config = dict(
    head_dim=64,
    hidden_act='squared_relu',
    positions='rope',
    rope_theta=181000.0,
    bias='none',
    tie_word_embeddings=True,
    init_std_up=0.0244,
    lr_head=0.00316,
    schedule='wsd',
    decay_fraction=0.824,
    max_seq_len=2048,
    train_tokens=520600000,
)
Each number is 500 + 50 x the weight over the matrix's rms, rounded and kept within 0 to 999. Layers, rows and columns count from 0. Numbers have three digits each.

# o: layer 2 attention output (transposed), 768x768, rms 0.0608, rows 664-703,728-767, columns 624-671
# v: layer 2 attention value, 384x768, rms 0.0776, rows 345-383, columns 624-671
# up: layer 2 MLP up, 3072x768, rms 0.0579, rows 0, columns 624-671
o664:623622542643499394444479514510490537514561525449504485544574498382541523520576494551374526565482503540534485575532608499514517538453512571463605
o728:498600563506589427505488475462471505513549527507487461511593481402555558537601450544419540409479555454527449523507448523524539432461465533543570
v345:436527540488466544543464536469431487480527460440536392567489467590495415467485500512474390518458507442500478448439485429450538548466508492461459
o665:542556494508502572378538552585515459591613525564491530487497572459424413506528439457557472515504435466523446550455462452553488494508434435444462
o729:474499514496541525530523535569501430529537517497436422423572520553431429484487391449433491576555386500578526589444523502454486581528450562514446
v346:531489430495448515523561543514457509447424544488512546454502427436403407458528554506455509540520446554581460495537501509505455509545540372444527
o666:460483514467565506567461453550427514567494417523522521632492577460565505502483526498493503597464542549568527519522527537447493482504475541518493
o730:495409448477516451429496541562540441475475500527571540536464533464568444481540531463512468609544466513533496430566535481514576581461475531439511
v347:371462433552443516396510468456547510528424513504542571488547531489436580515440401508415422501608409590519513530414461504511539498387388481496457
o667:440396397544411453490500556531603543474512575492556548546477582559383423540479563551483468545571532480503491535554491509536583466422449418499613
o731:477477502505468475523537512454511509492467559452526513424497557575441481497475487511432382540501522500463446512554494546515519451505443505493463
v348:501521572499572462390457539422404417494543551515549589538500499435492510571524543440486514557483479440549557493485463476447469501556525512471504
o668:428538588474470378377510447416429459442516535432481565616456385543571531477555506501549466578482511436476513474462535564454529417458502491387434
o732:491530524471539405482475427490498448563461556564536490478510436513554509462554502450446560559503573414432565463511556557416561519541581498392457
v349:413463463567587603539501496502493457492523569408457495493478616501440513549515556466567538428544461491448470442541439505434534601462448385596480
o669:408568573467505489543558413560511467505523553409469557465576531481464553550523414444581466512509478503521443437514504565569535519512485494501664
o733:493500559497526482534494527507500437507486504414410515437514585483415617505511442449521446442556488389558514413475490483476515526510452510543550
v350:469562521624493533466522485482429474589504579482525499530549453461441589452499475595512588358506471561558524425585419547542585449554375503463490
o670:509435455451617571506542565456453496522483464485557482518379563483483479417506436540467527467499579515520621479460555543514498486522520535509500
o734:562535520434538548531544479639491516489438563463558542450498569464486461481524429574472489481499503443536605428431555528522557528529461445490513
v351:540456513455528518571559475553441454569570541459495554588478553616503462549430410478437541448490586556559475482402568521506377525534454490464417
o671:486496524467417445534525499525494529515451421493562509546488494476591482578508474523539505453508546580582534574420512430435532405480433437449436
o735:481464511473474414513516477453499470535476426536523588535453513493526465592526467504528541489486554574584461544547527521497419432412531480436512
v352:540453419413493453522488538569489513540613544467524450520526546516546503564469544555465463455540569431489476526517491473512359501498565593505473
o672:520464511443549624541534408511495414512483460435452479496571517570481465504483509501545435425436497435444552549534467446500479479418432464346577
o736:540494546456564525532514458508436460485547517481487486423476484486549580543528527485539503512527484484462450535502436518488435480445532500428498
v353:504573500601460502488428509550493489505545542535556479434545548392467472614556537467582507471545464492495458528536527513506550492510485550462377
o673:476520518492571541435522506531508520503475515461517373533512514456526512541530499524466555507445484644489482529501473474506531497483515462433583
o737:525528513482613521506471590550544504492533586526522464564499513431510465508509582474553527518565464566473490509490514450532594472476457398456522
v354:487509446449575507414498442500557530566609507413519489482494520441569471456443502467453456537484521429444545547553542596461510529507484437496483
o674:456515480549473544545563568617533482583549415448446515508436512465453395504430434569559532422495544480438459545488582505609442536504530542544449
o738:569422516497479483459535493503577475476503460529502511507528474551505464473432555498534531523511492479413548516567534573554471567562419526500441
v355:552456545463412486471486462546558478435568481515497438500461476472519518392400402526476543355506573519465414556437454554556387457506523495415432
o675:481436578496627533517618465570447545401581551456510565600430436514571447589487514566513462478494479411506578481502426576433589421486479566548565
o739:470521625493523514541582436488463556506611491469460548554491541486559550561496526575474456471419494407579520458469473514494541559414467466520582
v356:561440558596549508537551454548526546483511459502524587553560525538478484473539551499521509544483401553505570447482479571566432566386548524511582
o676:536496507530453540584626606575515468502527414433473428510504535550435430499510548575442472549592476568491530505480530412469454419475480519535562
o740:553509507525523484499540435543521439509535496488467574505518524456537530481471561566479552429505589512443502506411463381542488505482558450450580
v357:446518427533457488489457464592493501405477493497492442569483481594498411487568452468524501578514520448523467422433544507471412635563545495565477
o677:555512618492483474515462431557495431492580513537592486513404550562500437485550465617486400424580543474535495531512520443461437550412537519443430
o741:512497552520461531478565422501539466435547470562562491479465457585566508447567441531483471449469505536371489500604540493446467557515485541347516
v358:541587505480502483444513503556483461494511554484615525603501503473560565526476435460613499548548461522585425494548461486537568550475465494476546
o678:553535507499495523476552527518502381541445594499562539495475601499523476469494522499553458509575545579470494555608379494410423397538454443478487
o742:548516497435472522515493534490462450517420502467518496487533554450510514495400461490514502499502467453542429454571448461543442451496470479531482
v359:459561510415514518479532465442502537514479520558452499595454404514540521554515490529588495496453460497419526501480529463496511477534605466496526
o679:565502456537559483452478459518407523518460516558459416490500451392508558450545417518521443503383556415460545551477449516568566534494494511499531
o743:514498406491587538530469474452509546467486502538473488520449406493529511447411518438481499504475525419526518548533463538517409414533393414429489
v360:490426584507475433533468524478453475472509474489482526483503528495504542497512452490490521569541494478421494567543564534455479503488548379569500
o680:517522544520548482530533492420479478506481511486514536477467420425429483527494475520444520424596485483406559634473532519594497475565566406601445
o744:493467523510466503554535428480484467491408555514509564535501420515485600537473474492507468440542438493427550555540496498568449464556498420588466
v361:456483469461549404458556396421473510415540499509444551476518471560488499536577465412456465507533568431411501481502458452476542550489466559529526
o681:429534538466374362453636496426522529617472506435460476491500478431454438447610496480443488516439469437423457484438492462555627460401472490476504
o745:459484521469413418445636454444561538577484513534510477420511453483481478494562575464496488526435524470549435522392517510535561415419535535490439
v362:539449498444542539440490435558481563483471496546457519516468591453508524535542504570427598496487549497527556540538502470434466521477488520501498
o682:500453455577538487564571374544494494577454485366544549426411517540511521518501446470411488388501530479481574544524509458418391447465476475600565
o746:488527457539557482487501478591550550529470460526473620431448476381542532437540463454433480484544544440564534487517427446488452421466477472602522
v363:504545532519513519538513368540462534568546496551581548545461557530498558463458505485561541536412395498498525464521567518580480520454535483458576
o683:562507399540494583508565463502445500450470547501463408638454459387560531493494456665514534524485496416537501571498433480552505536588454463556466
o747:516585497546560461441554477517523479508462500516519513518519518462458571464494479524502445454429508423575485550507499434509484596504505497525438
v364:457596491540482437482495471444536488475464461458510546511421544477469507441522522501450519600452608571549476493585590541522452485532499557513502
o684:507431554375498470489517462474526448561440456531517560565427438581468577496399598441449493453538554574600499417518460433667453387641525526522610
o748:493484543562486492466500519470470465535501434484477521420478446531504576434516537431479480513449480544551436391514440447609458515551547530549428
v365:542507381518542471481459504523499506491529454503506531488454559561549622440439404523455542517547451432503609624443510593425467530481513501514499
o685:502466304498512388526560559531453443395601485584500371632505488526524614437573516516469513482475470470401496511527377521469627517552467426476550
o749:570476474525523466517563524431454539467451442571383358502492568538576631437610509519479477587477522493450479444443424570395544553545488450473571
v366:451612576434555452467531580484483541492564545540561456542543478525570433497552459506529570585467339540521489539438459565512447535396449523577482
o686:426549581418495494594403617524521465485372472517515545519478428613561519483536455570560462566531445514485442518437520456475552518506544554444559
o750:514568488430495433616492499585461497416449539584503578550533480572537533492519556468424546498470550550461505479528448508540491528497553468518510
v367:474475606476570445483520490543446543516509497512519502453508452475514538557492597536474545606451537493608461507578491542495433505455488468460528
o687:532516541521486487615568549427425433490559453590465433453434501435479522537548516453465526479514505445503577538576532436376533570399560488521534
o751:556513541522447520562562545512466532515470474522621489536550547518509547551522532500481558453468433480536578531469493509470524490497494427516558
v368:578531481494488516538417583573478486496600460591430526549455595478532518541511542458603551486449500434554539466533460508491507514505395521521559
o688:562483472530505462544453530542497471438460500563446517432565550435559506458429458460517604492488525450464483415580461507519445540460603460483559
o752:567504513543435514476537487452473439504505497500454487404568602377522520460510473450475511573446455525484412397535474465431431504490422537505524
v369:440552447493583556493501381457527503489534558518497529501492534481543496473468594539477488452484567455577498574596607453538501490475554495530557
o689:510519549463463466471470508483543568520392508588531510526477565553564550521562446555541485494463471505507382573575576488616442492550537593509449
o753:441560530535494523493454478455531573468479437580499489450489499531460479475521500425540506513490510483590575556536572462567476446508494591489481
v370:466416571458565564478470512494520424505449537565562511509437495476562501462517487541479462491381377412601455485572494476459505532471474517412515
o690:483468555518567529590551532504450431457472424542452467522451458409478510505504381541530491560365479441627592558488469514485471561496407518605547
o754:492508559511474507554539519543511457506442480477481518518399383426535538515520432543474484472430585485584501541492451490531481527474465524578598
v371:556501453480505481580450540503535471513416401558553440504466473559553493446459468461564604437515453519444557383473485507527535607481514468488497
o691:541478462576486576484494522549538465492423551497467589538478459544523513536399445467475455445475441508420550539452494596460539553473531460488519
o755:523504463549539568504505550478534577474581437547473598398435381587423466542448533437500476493485486501466529494553508607565543432493548487489457
v372:566493585441572551578443562552461418598519463452475477567489397569461501645510466472460509411603543485370498518524482490428571421379440543563600
o692:588493566468476465484445584566453446481460527475428479564505574398426447602509587562434518409474506546472576557492504403445509542502409569483539
o756:521432584446435529442524555547533483482528512523494501547460503438508559577422512518496465483490443507538526543443565442472498503398396583549469
v373:484551491453550450544556474418485506545436554486572501601524507396505440463490500444500492439444425543462541517439475372540525561475578530475502
o693:570550494494462510459465506598568464458524533523501509557571533511466516529493393475500479530496465454527501528530479533554618514642524511535516
o757:503592476510482497522542492553523483358463537498499403542609561549465428460476405471511468487495490487463480475557475563541549457548536422555515
v374:443552549507506469560530527491488457415565519452473451454552472485492434488460457455572467529536609456472486489497514450444551536484519446498434
o694:476544474400499482543497536508514477553483479581554538472448525502492467466484535426498477395472558546491493451399497456437574512439488478514582
o758:493503484508503541525457480528481499512481501530518540462513554508522446423492501506528445460431462485494479507487476407445517542428540509509507
v375:453433464498557452476477521476547521432383523421392515539494570473541591556411612499503522472453528543531475567510545509478514611481506510454509
o695:493470569513487476564498412503459595445429444545566445485532500498462520576471432379537517555534555540507596449485529485490498458432489531485505
o759:454466598531506472465458517526486583534406468516499497491482471472455501504468480460520531514478528505579505506500525505477517375472508451482488
v376:625517558574456459455564496525544404425413529521515492501492496543457508517616465474500659446452399546480474456586551523523470572556458517405489
o696:481408523451496484535531484491478467427423558494393401600455536582414538460527573608439616562514536439400452494461511542490565534518431568555487
o760:511472454458516532490540434600524506559536616479424489489448505523439527502494569536464551458487437523454543546561430475499464624532481551550433
v377:519527504528556607463526493508528517557487545508565588520507489585552523442462457441516438511496502552514414586489466470430396546455422481484554
o697:425502454362534542400463523537421529465519530512488583635486492487511479589521449592445529556436560556611553483521563429471423469491450516421575
o761:453509457357529510463503568466427523555454486493498526616535473454607385476497523605575528429560529594573536465543565463594391499523424513546537
v378:443578467551411408525489571546508474513513508560482468531545524503416564460533643439562583471451446498496462463532442505499499561538496436541506
o698:608444522572452424478459498467499379530458507542486532467388527431543469537526416412555543453514458445456604579495368472525577562599416511456445
o762:542454533418495441466371483539447414504495492482560534412460514462493440532552432446543547410538481417497609573458430477571490518435453483564454
v379:487385532446573471575521421485466480467510467551485541499506381621420640544492549431462468435544438446531510549501524412498562454462494496448543
o699:465502473488472512486502510516537518390451520531464616564559529465545469547446446536550451465536458499531518452511550468548516435462515558571574
o763:561536473507562406460471510578501555478471527563565582617497436474519518466462495486563499541499478489458509500462445410527502419426536506487488
v380:529554483504481542559538516448479512462460393527546539453493579405556553487484521437507586490536474403535466463464541447476463446437546491471516
o700:460415453471489481518555439497570483496458394555451504371601548494542595591453405470436480417553593536465462516532589402382570477413563445507526
o764:519539583550442506450477526475460421545443429473490465521533485443614481561507504511540451483530483503450488451458546457435563503470591472478498
v381:511468421497439514537425506558483516514441466492604470426509465503593487502537408538504506567492522512562578488485516485478527539453595462548487
o701:571531508418455525622393440559383497514466544544617475435504540459503379497435466527483514464389528464547525539477475513501436437561367493406505
o765:508471474504512481477459440475429476451524466514485433531504423464495521479463419478489551447505517460572544611523448538502552513540465593481478
v382:524421379514451554531600463300482525552469587514406578522548507475538449507462530443528463579522494667502391625483498519521508483643506583480467
o702:516570518478512430524653414354419494444653439484440451439499446511448529507438576416513478527489543594480518566567561457572495510459411500358526
o766:555465479464491487525570416429496540469523517420466523464560450468451561467449500543555442559562505524529481519541533499502460535442455480441495
v383:511515519466513498449494429482449531489468567437578518513511570549439608538532551518506459411586557492538518475508553444420436468520556612437546
o703:512520544392422483445441480623502518442512520411431507445449482579561468429500473516468539573523440395557478493458478464456406479524503565481421
o767:455519443464441514532460537444484477469535475539471458540468494558476545393536457458415502479518615484478517435488486461471457392437482531524487
up0:456465588462592439543560532576432437565447462529590610578462459556493474641572588542404560514494504520468551476493494495515539458450527438522492